Weights of a small transformer language model: 4 heads of 64, biases.
Each number is 128 + 24 x the weight over its row's rms, rounded and kept within 0 to 255. Layers, rows and columns count from 0. The size above them is the row's rms in percent of the matrix's.

# layer 3 MLP up, 1536x192, rms 0.18, rows 436-504, columns 144-191
size [104 108  96  95 100  94 101  98 105 105 108  99  94 107  97  98 106 101 109 102  98 109  94 101 106 101 101 103 109 100  95  90 100  99  91  97  97  97  99  85 103 103 101 100  99 104  96 104  96 101  92 108 101 102  92 105  94  99  78 110 104 103 100 104 106 101  98  93  90]
[[148 136 133 105 132 111 124 124 143 100 112 158 174 171 178 109 120 123 120 142 144 107 118 125 135 141 125 114 141 142 128 121 155 120 105 145 141  74 126 121 149  98  66 163 149 118 109 168]
 [ 88 126  75 131 122 141 124 135 142 168 162 124  94 128 117 100 173 180 145 119 117 150 158 123 148 149 133 148 146 118 124 161  86 122 134 170 114 150 101 170 152 142 153 159 123  88 133 166]
 [148  86 167 112 195 141 165 167 102 127 125 157 128 140 125 135 122 149  99 111 143 105 132 119 174 142 141 138 129 132 165 139 129 136 165 166 106 114 116 144 139 119 145 135 110 130 134 144]
 [158 161 125  92 136 129 117 112  95  93 147 137 126 122 123 123 127 135 170 151 113 160 150 120 126 175  75 138 170 134 154 137 143 112  83 124  82 131 107 138 116 162 163 141  94 152 173 136]
 [ 85 137 134 128 119 152 122 158 113  85 130 163 114 165 131  86 172 140  98 140 119 101 122 138 117 129 116 133 149 157 131 116 120  97 149 131 145 138 160 125 194 150  98 114  87 127 144  97]
 [128 138 137 124 110 133 125 101 136  90 107 144  94 158  86 156 104 151 119 137 136 130 136 177 155 159 122 135 117 165  99 146 134 102 150 138 118  94  86  99 117 115 106 103 140 119 142 121]
 [115 148 110 151 167 175 135 101 150 145  65 112 134 139 137 164 125 129 101  78  97 113 139 151  94 137 142 125 135 147 139  93 113 100 145 123 118 123 106 125 162  69 136 119 108 102 139 162]
 [100 118  95 133 126 123  84 139 108  91 118 217 118 112 166 123 173 137 110 135  98 127 141 157 122 145 102 140 150 101 117 133 142 141 133 161  56 101 156 135  96 152 140 141  91 125 122 110]
 [ 99 105 127 110 159 101 139  81 130 168 134  86 118 152 101 123 139 119 116 146 119 125 157 148 154  95 170 129 119 119 103 151 148 106 145  99  96  87 115 109 131 128 124 139 114  77  86 127]
 [141 179 140 125  94 168 129 144 136 157 156 135  86 111 130 130 146 107 126 106 191 128 150 157 143 113 134 127 137 138 119  85 152 110 117  78 106 137 109 125 145 109 125 119 128 141 114 159]
 [144 131 180 161 157 100 165 117 132 110  83 158 131 132 134 106 121 127 138 115 151 147 125 165 155 145 109 164 149 103 144 165 111 166 110 113 128 139 131 102 134 122 188 150 188 141 142 118]
 [126 136 123 153 106 136 116 143 131 149 121 119 150 127  90 117 118 119  86 130 105 160 115 166 146 105 113  84 153 141 125  77 121 138 140 116 128 122 113 117 157  84 147 118 116 119 151  86]
 [142 104 101 101 116 171 105 118  81 123 119 127 100 151  77 109 116  97 146 133 132 126 118 124 140 176 122 144 150 131 151 158 143 137 140 127 152 120 123 105 116 153 144 103 170 103 125  87]
 [125 158 164 138 138 132 149 114 130 137 119 144 132 137 142 126 199 188 135 142 125 120 102  86 143 109 151 165  95 100  69 104 127 156 115 122  98 103 122 155 147 185 134 126 182 122 172 118]
 [168 134 151 152 147 127 208 133 147 155 118 185 113 131 124 148 155 129 129  99 157 193 106 158 153 137 128 163 118 130 124 116  80 110 118 158 140 143 157 111 108 118 148 112 197 140 136  98]
 [111 129 149 103 121 153 134  85 157 124 139 135 152 114 165 121 152 126  90 146 135 145 145 148 109 123 127 111 117 145 103 159 168 103 112 145 118 122 141 155 151  95 161 122  92 115 157 127]
 [102 115 123 143 136 132 134 101 127 108 143 151 139 121 160 142 150 116  91 112 143 126  88 143 153 115 133 148 145  83 169 126 163 135 138 112 153 138 142 146 123 140 102 117 137 134 125 115]
 [165 141 148 123  99 138 134 176 127 136 107 158 134 196  98 111 104 169  94 108 114 138 134 118 167 116 112 153 163 151 121 140 146 107  89 127 130 125 132 149 150 101 130 144 115 114 179  87]
 [117 190 127 151 120 127 134 109 114 170 118  88 123  81 141 117 150 141 115 125 167 138 124 122 155  96 125 166 110 112 118 101 144 106 129 122 159 122 142 147 148 126 109 120 145 132 115 127]
 [ 74 138 103 108 126 151 109 112 102 144 110 143 109 126 161 120 125 125 102 150 118 129  95 108 139  99 115 105 177 121 129 116 105 126 126  91 132  93 103 131 155 109 118 139 134  89 110 116]
 [ 78 104 137 153 131 124 125 147 100 122 131 124 157 112 124 175 146 128 105 166 117 109  95 133 133 115 137  91 122 119 121 145 115 115 111 138 124  92 234  86 156 111 125 147 112 115 128 132]
 [ 72 163  95 112 166 122  98 106 141 116 123 105 128 104 131 119 161 130 109 134 107 119 154 159 106  97 124 112 137 144 140 128 135 113 133 127 148 102 109 168 137 125 117 112 146  98 162 120]
 [ 81 118 194 110 102 114 153 120 125 122 141 139 121 131 149 131 165 136 122 119 107 105 119 123 185 126 122 167 151 156  72 106 155 172 147  75 151  98 126  87 100 113 129  93  93 140 155 152]
 [132 127 150 118 100 158 130 139  93 143 127 175 113 102 124 142 152 150 102 147 139 125 121 187 164 130 114 100 125 146  62 174 116 152 121 124 146 122 139 115 145 126 168  97  98 154 159  88]
 [111  80 116  95 137 139 111 160 175 112 111 133  77 129 159 141 167  91 193 121  75 143 139  81 124 104 116 140 147  72 138 149  75 107  92 148 176 115 140 145 162 132 128 111 107 128 160 135]
 [100  55 109 131 139 127 111 116 124 128 159 104 127 141 138 130 130 150 146  75 132 116 104 165 102 133 135 106 145 124 147 156 111 158  82  74 146 128 135 166 106 157 149  98 165 123 162 100]
 [121 132 151 158  76 141 153 146 121  83 112 175 111 129 158 118  99 166 130 139 143 120 129 131 133 129 166 120 160 143 143 183 131 191 162 140 115 122  81 155 133 105  88 153 165  97 113 126]
 [ 86 134 118 115 105 153 132 136 140 103 165 134  93 148 164 174 118 120 135 146  96 156 137 121 169 137  96 124 104  97 116 122  93 130 116 134 167 112 163 126 126 141 125 132 140 122 125 133]
 [142 116 117 113 136 108  72 114  96 154 134 149 107 179 173 120  94  78 161 135 129 133 116 102 148 145 122 113  96 127 155 117 138 137 108 105  77 111 136  95 136 102 153 136 123 156 111  89]
 [118 142 133 134 135 135 152 109 151  65 120 129 143 138 133 150 146 140 154 114  95 184 130 109 176 127 140 157 128 126 142 135 141 111 122 141 100 131 113 157 141 150 139 139 161 145 111 148]
 [121 141  78 155 108 133 160 141 134 129 123 131 138 133 146  56 127 140 150 147 134 113 119 147 134 129 115 166 119 139 104 127 130 110 100 158 122 138 121 143 109 117 153 110 127 110 139 161]
 [112 162 102 142 140 135 112 154 151 145 165  80 111 139 138 147 104 140 149  94 138 119 121  85 161 127 154  97 135 134 119 179 118 119 123 122  76 176 144 130 155 102 154 176 124 153 132 111]
 [120 148 132 116 119 106 136 141 150 166 110 153 120 115 135 134 162  87 111 108 145 152 113 125 108 128 137 114  93 129  92 141 117 117 116 115 117 152  84 148  83 159  92 163 152 118 113  90]
 [114 156 113 145 107 137 173 135 111  84 144 111 126 123 139 129  83  87  96 123 105 163 134 157 141 135 105 133 153 124  97 134 100 124  81 150 158  88 119 152 155 133 148 117 101  98 192  99]
 [132 118  99 162 108 184 191 140 117 169 127 134 139 108 122 132 164 105 159 106 147 120 130 106 144 163 130  96  91 159 111 140 160  89 111 152 130 130 123 110 177 101 181 147 110 132 144 128]
 [ 99 128  95 121 115 185  98 115 144 138 137 171  97 113  91 144 138 125 114  78 137 111  88  85 151 114 139 161 107  92 122 148 123 153 159 125 137 124 117 144 102 122 103 110 119 149  86 161]
 [126 163  85 101 138 145 113 140 103 151 175  82 121 144 160 130 123  94 140 114 154 164 178 153 125 147 140 108  77 135 120 108 125 134 109 124 151 129 105 110 124  83 135 139 100 159 135 120]
 [114  85 122 165 111 155 128  99 110 112 146 136 135 133  77  88 136 168 166 188 112 147 100  95 175 123 119 105 144 165 121 143 132 124 128 142 152 122  96 165 146 106 108 147 109 146 101 165]
 [123  87  65 146 108 153 149 103 130 152 125 127 104 130 182 133 114 115 100 121 107 121 149 152 130 199 176 114 135 140  73 131 139 112 128 150 136 111 135 105 107 106 103 119  97 153 142 154]
 [156 124 138  93  99 105 103 135 117 109 120 120  99  97 123  86 121 155  84 155 132 127  94 116 126 108 130 120 137 138  93 122 152 125 118 131 116  94 150 128 130  95 110  88  95 136 169 123]
 [109 164 103 103 114  97 124 152  93 156 154 124 155 118 116 129 119 162  93  84 116 153 147 136  89 128 119 189 138 132 131 167 122  92 129 111 110 145 112 100  99 175 106 141 121 128  79 115]
 [142 149 122 157 152 126  82 135 107 115 119  81 174 131 114 153 162 151 134 119 115 160 123 149 121 150 123 165  83  72 136 113 118 123 137 143  89 130 125 122 126 103 134 117 160 123 115  99]
 [104 148 108 157 121 135 153 139 124 144 136 162 134 165 145 130 112 146 169 146 103 122 171 143 145 107  97 147 147 136 117 181 149 154 100  98 128 164  95 117 141 134 120 112 169 115  90  99]
 [148  94 120 137 135 122 111 156 132 161 163 122 113  98 126  89 153 109 135 142 184 164 163 130 108 106 139 126 125 151 162 135 105 150 129 142 100  98 108  92 153  83 152 106 123 144 107 151]
 [172 153 110 120 143 126 133 102 115 124 125  88 135 118 133 161 170 119 127 116 119 139 103 119 129 106 105 134 106 117 165 118 145 149 136 136 136 138 105 118 152 151 138 114 102  96  85 185]
 [ 89 133 129 176 155 105  92 116 111 125 148  84 116 160 157 131 126 143 105 126 130 133 163 156 116 134 152 127  91 136 114 147 154 144 140 130 183 101 133 124 114 123 147 164 123 123 159 145]
 [135 103 144  73 145 147 155 120 140  89 150 124  98 134 112 174 127  97  98 119 137 159 147 111 142 128  64 137  92 146 134 194 113 133 138 149 124 125 172 162 132 114  96 121 100 134  94 178]
 [114 119 135 131 150  99 156  80 116 113  94 164 116  98 125 137 124 159 115 147 117 117  90 145 130 125 120  96 106 130 144 100 119 107 137 133  99 121 106 133 109 128 185 114 166 144 142  88]
 [136 111 132 170  95 166 179 134 142 129 141  82 158 172 151 146 142 147 155 138 155 104 112 117 116 127 126 141 151  81 147 123 181 127 108  86 116 149 114 139 115  92 137 133  81  93 138 140]
 [108 109  96 144 165 154 140 129 106  83 121 133 155 196 118 121 110 106  52 139 110  72  97 159 134 131 102 126 116 157 133  79 116 136  99 116 160 110 106  96  98 146 101  98  94 121 106 107]
 [ 88 149 134 131 120 126 134 149 150 117 117 140  68 108 158 107 117 154 110 102 127 164 126 170 133 149 135 119 121 137 135 142 189 122 124 100 126 147 129  99 153 103 152 150 145 130  83 130]
 [111 104 109 112 162 154 164 137 120 134 139  90 128 135 158 126 135 129 117 192  62 154 161 121 159 166 124 147 122  99 105 134 110 114 182 161 150 157  89 102 147 123 165  91  91 145 148 123]
 [ 84 152  96 129 133 117 107 114 128 149 169 140 135 101 108 170 148 132 161 116 134 130 141 161 113 133 122  90 117 120 115 153 145 132 105  78 135 141 151 119 112  97 104 144  84 123 146 115]
 [169 123 113 119 149 121  97 129 139 171 144 120  89 145 145  91 111 116 123 126 131  84 176 179 120 114 177 130 142  99 118 140 111 107 128 133 121 112 145 140  91 113 133 103 119  87  94 128]
 [112 143  67 148 124 131 110 126 110 161 137 108 132 151  94 143 159 129 154 110 139 180 129 119 150 106 114 148 142 137 133  96 120 160 105 122 153 131  98 147 145 119 110 134 126  95 106 120]
 [150 184  45 121 138  74 106 115 146 155 111 167 102 125 172 138 133 112 194 111 144 124 105 124 131 111 134 133 151  99 107 112 152 126 131 125 129 163  89 141 144 142 163 132 163 116 117 118]
 [113 113 171 116 102 136 119 135 154 145 171 136 160 161 178 102 124 125 132 132 151 129 130 110 127 141 175 135 105 155 119 171 172 127 141 139  76 121 121 143 159 103  75 154  85  78 104 110]
 [112 132 105 149 123 148 150 123  86 123 106 144 111 111 146 138 142 118 151 125  83 126 110 168 144  83 149 149  89 149 163 143 102 128 104 142 104 130 129 157 137 134 133 123  92 175 142 144]
 [ 99  95 142 139 154 132 155 128  93 134 125 181 139  94 132 138 162 114 113 108 130 126 129 119 128 178  86 149 118  81  71  87 185 130  99 166 135 111 125 141 130 135 114 109  87 152 115 108]
 [116 141 117 127 100 176 110 118 127 160 114 126 103  85  72  96 161 128 144 133 132 184 142 121 108 158 131 126 137 142 123 143 109 101 159 113 134  92  75 152 156 101  80 119 159  99 135 131]
 [159 191  91 171  64 184 150 133 121 129 144 106 146 117 150 169 105 175  93 150  99 125 121 115 103  96 131 102 138 144 137 128 127 154 133 124 134 115  96 158 119 154 136 131 129 115 136 176]
 [132 123 139 150 106 126 163 134 127 165 145 127 117 100 168 123 114 137 106 117 154 102 138 147  98 139 144  96 139 157 126 124 119 124 136 122 144 119 141 115 123 124 112 139 107  80 114 121]
 [151 147 126 168 153 127 122  97 122 106 128  92 109 120 100 175 132 131  92 133 133 182 148 142 136 140  99 129 151 111 154  94 102 112 127 142 150 128  89 166  83 116  94 156  97 127 124 142]
 [120 130 100  87 134 156 109 126 131 121 125 164 121 136 128 154 117 152 120 129 112 164 122  81 124 161 150 141 112 113 139 103 113 104 145 111 140  85  90 123 117 157 104 139 144 129 129 140]
 [ 94 155 130 103 104 115 146 130 100 121 139  73 123  89 136 127 105 120 111 151 124 178 144  96 142 124 110 112  99  91 114  89 130 148 130 110 158 195 138 104 115 158 168 137 129 133 103 142]
 [103 122 109 115 140 150 145 128 120  93 121 129 109  88 132 132 149 111 126 138 120 144 152 111 110  96 152 106 120  78 141 153 118 133 120 142  96 123 140 120 156 160 136  95 118 145 145 110]
 [140  96 117 110 147 125 123 103 116 141 122 197 107 139 114 129 116 123 110 125 198 114 157 109  85 128 115  81 131 122 122 126 121 127  95 141 133  94 190 160 119 174 140 147 141 115 142 128]
 [151 130 150 140 153 127 116 101 145 134 146 111 142 152 120 152 110 135 147 132  82 130 107 143 123 123 118 143 136  82 147  84 185 121 126 132  90 113 175 134 120 128 136 118  87 170 122 147]
 [109 120 114 137 139 143 116 137 169 126 152 139 124 138 140 159 147 148  66 143 116 155 134 140 129 153 175 124 129 147  74 155 135 139 169 151 125 142 141 100 126 155 129 125  70 154 179 141]]
# layer 3 MLP down (transposed), 1536x192, rms 0.15, rows 436-504, columns 144-191
size [ 99 116  92 106  91  91  95  96 104 112  97 106  92 105  97  90 102 103 106  97  93 106  98 106 108 117 100 114 103  95  98  97  92 107  90 100 105  95  91  94 105 103  96  92 104 109  92 106  98 101  97 108 107 102  90 107  86  96 122 106 114 102 107  88 112  94 102  91  87]
[[144 141 134 173 121 138 157 147 114 173 140  89 118 111  89 191 112 144 153 103  97 165 122 130 136 103 112 124 110 136 161 146 104 173 164 113 142 159  90 124 111 118 168  82 139 132 181  79]
 [113 124 162 140 114 144 120  87 108 148 151 121 158  93  83  97 116 170 123 109 120  93 161 114 144  94 133 127  95 146  77 161 121 147 100 100 120  86 160 154 123 118 139 128 114 105 115  88]
 [105 159  74 129  68 129  94 118 126 156 183  91 109 121 152 129 137 113 123 114 140 163 113 118  92 134 130 109 137 133  95 102 117 112 133 128 128 117 173 141 161 134  95 129 154 109 180 108]
 [106 109 157 146 148 111 140 123 117 110 109 100 128 131 146 115 113 118 116 152 140  78 130 156 143 119 170 146 102  90  87 116 102 138  86 141 147 118 140 133 133 114 117 121 175 142 106 130]
 [158  96 146 114 112 151 114 100 109 179 133 119 124 113 129 185 102  74 159  94 123 126 147 110 176 117 163 139 121 121  90 150 118 142 101 121 117 112  79 151  85 108 104 107 141 129 128 114]
 [ 96 130 146 132 161  63 102  94 167 120 129 133 164 126 141 119 148  74 106 127 125 101 165 142 120 100 143 122 106 138 154 134 106 121 155 138 132 172  90 109 156 145 103 111 147 135 111 145]
 [125 113 110 146 210 123 123 156 127 144 132 106 165 132 125 128 166 129 117 133 139 139 138 142  92 143 164 178 148  92 152 133 141 137 148 144 164 138 145 124 117 102 131 114  80 113 106 151]
 [111 145 134 100 102 112 145 134 167 120  86 155 120 202 122 113 135  90 156 112 160 134 144 112 105 104  89 120 124 102 111 149 111 102 133 146 118 141 106 156 154 131 122  82 134 132 167 142]
 [112  98 108 147 132  94 140 138 180 135 195 134 154 145 142  88 145 137 127 143 150 156 157 105 120 146 120 130 123 171 133 121 112 137 106 149 153 124 139 158  98 126 134 118 162 138  69 117]
 [145 165 190 147 160 105  87 161 114 162 100 124 147 133 148 144 120 144 140 131 136 155 149 133 107 119 156 121 157 129 105 107 135 133  92 100 131 154  88 119 112 133 102  96 116 167 111 125]
 [120 111 134 142 155 113 132 165 103 112  82 142 104 110 172  81 167 150 166 129 105 106 126 108 158 138 166 137 101 138 158 144 125 139 131 137 121 148 150 133 119 116 106 137 105 113 162 136]
 [107  91 156 117 139 139  92 122 126 110 153 116 106 109 133 152 129 114 146 130 149 155 126 130 113 100 132 110 120 143 145 161 160 104 156 150 131 110 150 156 143 157 171 114 106 110 163 138]
 [107 126 141 138 142  98 128 139 177 142 133 141 185 108 133 140 111 148 145  99 125 142 124 127 160  95 139 154 152 139 163 141 147 151 138 135 113 128  76 167 122 126 118  74  93 120  82 138]
 [152 107 134 127 128 134 100 119 135 137  66 126 122 163 124 116  77 112 134 100 145 110 115 114 140 138 122 146 154 131 141 149 138 161 127 133 194 125  46 139 158 106 167 126 125 140 116 120]
 [169 134 126 140 136 153  89 149  94 107 137 143 131 103 132 167 135 135  98  83 113  79 127  79 108 125 109 131 100 157 133 134 159 116 121  62 162 115 162 122 154 112 140  99 100 122 123 162]
 [157 147 101 153 141 153 132 127 155 100  98 172 133 157 100 109 107 103 115 137 127 142 132 154 136 123 119 112 157  95 115 125  78 143 126 131 131 133 130 146  98 121 126 115 166 129 146 135]
 [101  93 136 150 137 146 152 134 155 185 112  89  84  83 139 138 133 138 122 125 118 125 154 147 131 144 138 147 129 120 110 114 108 108 120 113 111 142 139 140 122 128 134 138 138 133 141 141]
 [126 139 137 124 172 121 134 137 103 106 122 181 107 139 109  87 147 104 152 145  79 128 137 154 125 112 103  78 103 114 125  83 138 107 137 118 133 126 147 124 164 133 109 162  98 108 142 151]
 [173 130 135 117 117 145 112  90 102 132 116 137 138 130 114  99 165 141 156 111 142 155 109 165 102 121  83 104 138 130 120 123 109 145 162 129 107  91 132  98 139 143 104 145  92 190  96 161]
 [116 136 186 161 135 133  98 104 143 186 132 126 150 166  99 115 114 169 105  81 147 128 124 127 130  76 137 132 124 149 132 124 141 141 148  99 106 164 162 110 138 156 128 164 148 142 107  80]
 [121 120 130  84 152 149  90 119 130 105 147 162 153 149 120  73 173 119 150 127 121  90 143 127 101 131 138 125 165 116 146 152 157 156 165 110 153 127  74 101  93 117 100  59 104 123 129 145]
 [158 115 120 117 135 156 157 118 117 148 155 110 130 122 149 163 151 134 169 112 161 147 145 129 148 134 145 166 142 120 117 149 147 147 149 117 107 102 129 109 130 150 119 109 133 109 139 109]
 [133 107 103 125 179 111 122 145  87 102 117 185 108  88 144 114 126 119 145 158 123 107 100 141 115 171 113 106  98 106 119 192 123  88 154 118 109 105 126 156  75  99 109 129  79 174 109 140]
 [ 79 110 109 112 109 154  76 110 130 163 135 139 141 132  91 154 161 132 146 134 117 137  88  97 112 121 143 137  88 142 130 144 105 114 129 100 138 129 110 141 127 167 111 123 117 110 149 141]
 [135  81 133 132  93 142 142 107 124 146 131 114 136 156 104 168 132 102  60 144 130 150 156 124 129 115 142 163 111 134 131 110 105 129  96  80 150  73 110 145 113 123 121 102 151 130 160  87]
 [133 113 124 120 127 129 163 146 127 180 121 127 129 143 145  76 119 145 147 114 175 125  87 135  93 171 138 159 151 133 139  87 141 140 147 117 137 122 164 140 138 147 104 146 110 125 123 116]
 [ 89 118 150 125 110 100 130 120 113 117 120  83 100 150  98 164 162 151 156 155 112  86 125 135 144  87 161 130 130 123 116 105 123 150  87 101 150 170 140  92 114 124 145 114 144  92 127 138]
 [ 99 100 134 159 162 121 112 125  52 114 129 117 152 147 176 118 103 162 106 138 141 112 131 126 158 149  53 112  98 137 165 151 131 141 137 104 146 130 149 114 119 151 117 160 102 117 128 173]
 [129 118 112  75  74 126 110 149 120 146 136 157 134 141 151 136 131 142 169 110 157 147 142 120 113 132 118 121 128 125 123 100 161 129 169 124 125 148 125 172 125  79  55 122 115 133 124 125]
 [ 95 132 120 112 154 127 114 176 129 156 113 132 126 131 160 154 118 161 135 146 111 102 172 100 117 164 156 106 144  97 134 140 108  92 144 111 119 143 130  98 120  90 147 125 131 147 158 127]
 [142 140 172 129 162 134 170 119 135  93 100 155 106 136 118 107 132 147 115 126 162  99 120 152 126 106 126 112 140 102 101 133 128 143 103 100 122  99 134 113 146 134  77 124  96 136 100 131]
 [125  98 109 144 129 128 156 175 129 116 140 186 137 133 145 120 107 144  74  90 126 111 125 120  98 136 131 135  89 127 186 119 109 116 136 133 132  95 115 109 111 128  93 145 115 124 104 150]
 [130 129 115 101 144 102 120  96 108 106 111  89 190 131  97 135 109 132 159 152  92 110 161 101 162 153 127 144 132 134 116 105 124 147  85 129 147 119 111 171 129  70 103 136 131 140 135  80]
 [104 116  93 123 155 152  96 111  95 147 104 172 147 117 119 124  91 115 152 112 101 129 100 124 140 154 123  99 133 129  99 147 152 125 121 130 132 115 116 125 124 129 118 137 177 161 125 142]
 [ 78  57 137 142 119  79 108 127 136  67 113 148 133 124 143 160 129 152 128 169 124 117 127  92  96 121 123 162 130 105 173 121 172 144 169  97 147 114 173 105 111 101  92 105 139 102  74 109]
 [125 140 165  71 182 153 129 129 130 100 119 121 122  80 126 127 128  70 131 173  96 103 142 139  95 133 124  96 151 144 162 138 100 168 157 136 162 122 134 135 104  89 131 119 119 164 100 148]
 [115 110 161 162 120 113  99  81 124  99  97 159 117 150 165  71 146 132 126 147 146 153 120 140 160 163 112 141 121 115 139 113  98 119 120 131 134 117 104 183 101 108 173 116 144 122 127  90]
 [118 102 101 125 187  95 133 136 156 134 102 158  96 105 166 160 122 125 114 129 125 123 137 200 148 122 135 136 147 121 147 118 135 173 131 142 102 111 127 113  88 114 158  76 187 169  99 131]
 [125 139 162  93 122 117 136 120 128 122 132 105 131 125 134 109 151 136 115 143 133 148 142  98 104 104 126 138 167 100 109 137  72 151 129 101 175 126 133 114 158 169 127 104 117 124 131 128]
 [162 145 133 163 184  98 144 167 135  89 137 181 124 136 107 145 132 108  84 160  88 107 122 130  85 129 117 140  99  90 152 147 125 165 139 128 127 141 119 178 124 110 162 131  97 160  90 134]
 [138 121 126 139 137 109 137 124 134 112 127 164 128 120 152  82 141 181 116 128 140 127  93 105  99 169 115 147 125 173 124  97 172 116 117 153 171 166 155 139 103  96 152 123 162 128 139 126]
 [116 118 126 115 121 168 184 164 173  95 129 152 138 117 104 152 145 127 119 119 156 118 110 139 126 154  96  87 126 111 132 124 112  84 150 181 136 127  93 103 109 110 119 180  91 158  70 110]
 [149  70 137 149  78 169 143 135 125 133 136 104  84 137 126 133 105 131  97 106 145 143  98  98 157 150 127 124 152 106 160 150 149 191 170 125 132 138 121 103 127 111 123  97 152 129  99 102]
 [141 117 136  85  93 125 111 109  83  92 113 145 155 115 111 151 115 105 120 148  82 107 105 139 115 100 130 126 179 116 128 100 123 131 164 134 115 102 156 171 120 105 110 127 129 114 107  94]
 [101 113 106 129 161  89 116  61 152  97 149 152 144  94  98 122 129 157 155 127 108 102 140 117 106 116 135 102 137 124 134 135 140  78  92 142 118 152 137 143 108 158 122 138 102 163 138 101]
 [134 160 162 118 161 172  91 157 125 116  86 139  96 164 160 100 116  89 133 149 111 134 122 141  82 133 149 122 147  70 137 118 103 142 111 144 153  99 132 141 120 142 125 108 201 131 150  81]
 [159 135 123 140 135  96 136 115 157 163 136 160 109 126 146 136 122  72  68 124 131  96  97 129 131 178 132 122 114 113 101 119 119 116 152 115 143 183  70 133  84 149  94 169 158 174 141  70]
 [129  86 143  97 140 147 118  67 125 162 151 114 155 104 104 135 118  94 162 151 122 114 108 121 120 115 163 141 148 108 122 140 142  87 134 104 107 151 107 161 118 128 117  95 132 114 112 140]
 [168 157 121  88 158  98 108 161 128  59 119 142 146  84 170 106 120 135 123 143 163 164 128 130 111 126 158  95 135 133 144 123 139 125 137 161 110 102 126 173 115  79 162  95  79 142 105 151]
 [128  89 170 150 185 125 123 113 128 156 106 151 120 104 149 145 113 150 107 140 140  68 116 165  84 139 122 127 132 104 119 113 148 142 127 133 135 149 114 167 171 153 118 125 126  97 107 115]
 [119 156 153 138 131 102 129 158 147 164  82 155 101 139 145 121 101  77 120 124 104 123 138 132  90 171  95 159 122 174 149 101  69 119 124 140 143 162 133 127 145 127 111 134 150 164 147 115]
 [159 108 125 154 108 127 119 161 144 156 165 144 114  99 163  95 132 123 100 106 131 140 109 139 147 134 139 160 146 124 161 148 131 121 114 101 158 149 109 133 106 161 126 128 135 129  77 108]
 [131 103  85 155 150 169 140  80 124 137  98 126 153 108 163 144 105 176 148 133 152 148 163  92 134  73  95 119 102 130 115 123 109 141 147 145 120 117  82 160 128 121 108 111 143 128  90 120]
 [ 70 146 133 136 118 169 108 117 114 144 121  87 134 119 189 159 128 117 120 162 137 141 116 103 107 106 107  83 163 118 123 149 165  66 134 179 128 117 133 145 134 119 133 117 168 136 130 128]
 [175 125 153 117 133 103 123 156 158 149 119 129 139 132 138 129 128 130 140 146 115 138 123 137 119 144  99 121 120 122 114 121 135  87 158 137  89  98 106 138 136 170 155 120 139 137 160 116]
 [134  66 149 117 105 139 131 110 127 139 142  84 176 132 110 108 131 152 141 112 118 119 145  98 113 151 153 133 136 130 150 108 118 134 130 147  60 175  97 129 130 135 102 114 100 116 100 104]
 [134 108 117 155 169 120 123 107 115 139 133 144 150 104  92  96 135 109 132 105 141 126 141 142 109 136 146 128 119 109 116  87 161 177 164 134 138 121 124 147 130 120  91 123 131 152 111 124]
 [156  96 163 141 109 102 110 141 128 122 159 144 154 137  94 143 133 151 126 149 125 122 133  97 108 145 124 153 110 103 133 116 117 113 148  75 127 151  74  86 158 103 133 126 144 108 127 133]
 [168 164 129 133  98  99 151 145 154 125 157 142 161 145 102  78 121  98 114 147 155 127 145 144  92  61 176 118 151 130 162 118  87 141 134  63 140 136 116 111 127 106 119 142 149 135 156 172]
 [104 110 144 139 150 130 180 134 151  98 165 109 157 115 148 125 158 119 114 144 147 141 102 149 183  71 130 136  79 131 136 146 151 122 112 141 110 136 129 118 133 155 115 126 137 165 100 117]
 [106  99 122  98  82 139 127  71 137 148 142 135 108  93 133 116 154 108 103 161  82 131 147 111 112 108 170  76  95 112  86 162 148 115 112  91 132 108 148 106 125 157 126 153 132 106 142 172]
 [153 116 110  82 152 121  99 167 158 161 163  93 128 107 152 110 141 122 130 116 123 106  79 150 114 140 116 130 156 107 136 119 153 164  92  99 136 114  96  75  85 155 118 159  96 133 149 121]
 [116 115 137 119 129 166 106 100  97 129 125 100 151 132 155 116 100 113 206 120 126 100 104 114 156 145 141 112 138 119 129 152  99 139 117 162  91 111 130 154 148 135 135 139 163 142 167 149]
 [154 108 120 146 130 114 117 107 119 126 154 147 163 142 142 134 116 106 127 133 135 120 140 151 123  94 110  96 100 126 138 138 135 119 110 127 133 189 197 120 159 115 176 113 117 109 133  69]
 [111 104 132 127 140 169 119 135 110 152 128  88 107 130 105 102 112 121  96 122  97 118 138 152 130 121 107 170 147  80 115  94 112 118 107  92 177 130 125  94 151 136 114 152 157  83 172 101]
 [161 155 138 103 100 144 134 110 118 154 158 110 153 203 129 103  91 122 114 114 148 156 115 140 111 130 119 106 166 165 140  93 143 120  96 110 163 160  91 127 135 125 155 159 151  95 137 115]
 [149 178 112 142 150 125  82 154 123 133 144 159 142 136 113 110 155 119 121 135 105  77 117 133 125 122 128 117 116 105 149 141 138  82 129 119 181 112  82 128 149  80  97 101  96 130 129  96]
 [141 162 116 112 166  72 114 130 146  95 191 162 122 135 127 134 145 148 156 151 125  88 115 113 165 154 161 151 109 111 134 149  96 141 119 157 143 118 149 133 114 127  90 132  85 190 122 105]
 [135 152 172 111 149  78 174 140 135 135 126 158 158 159 135  93  96  97 170 101 132 132 125 110 103  83  99 116 129 129 128 108 139 119 129 151 125 120 128 130 110 141 167 145 118 119  98 121]]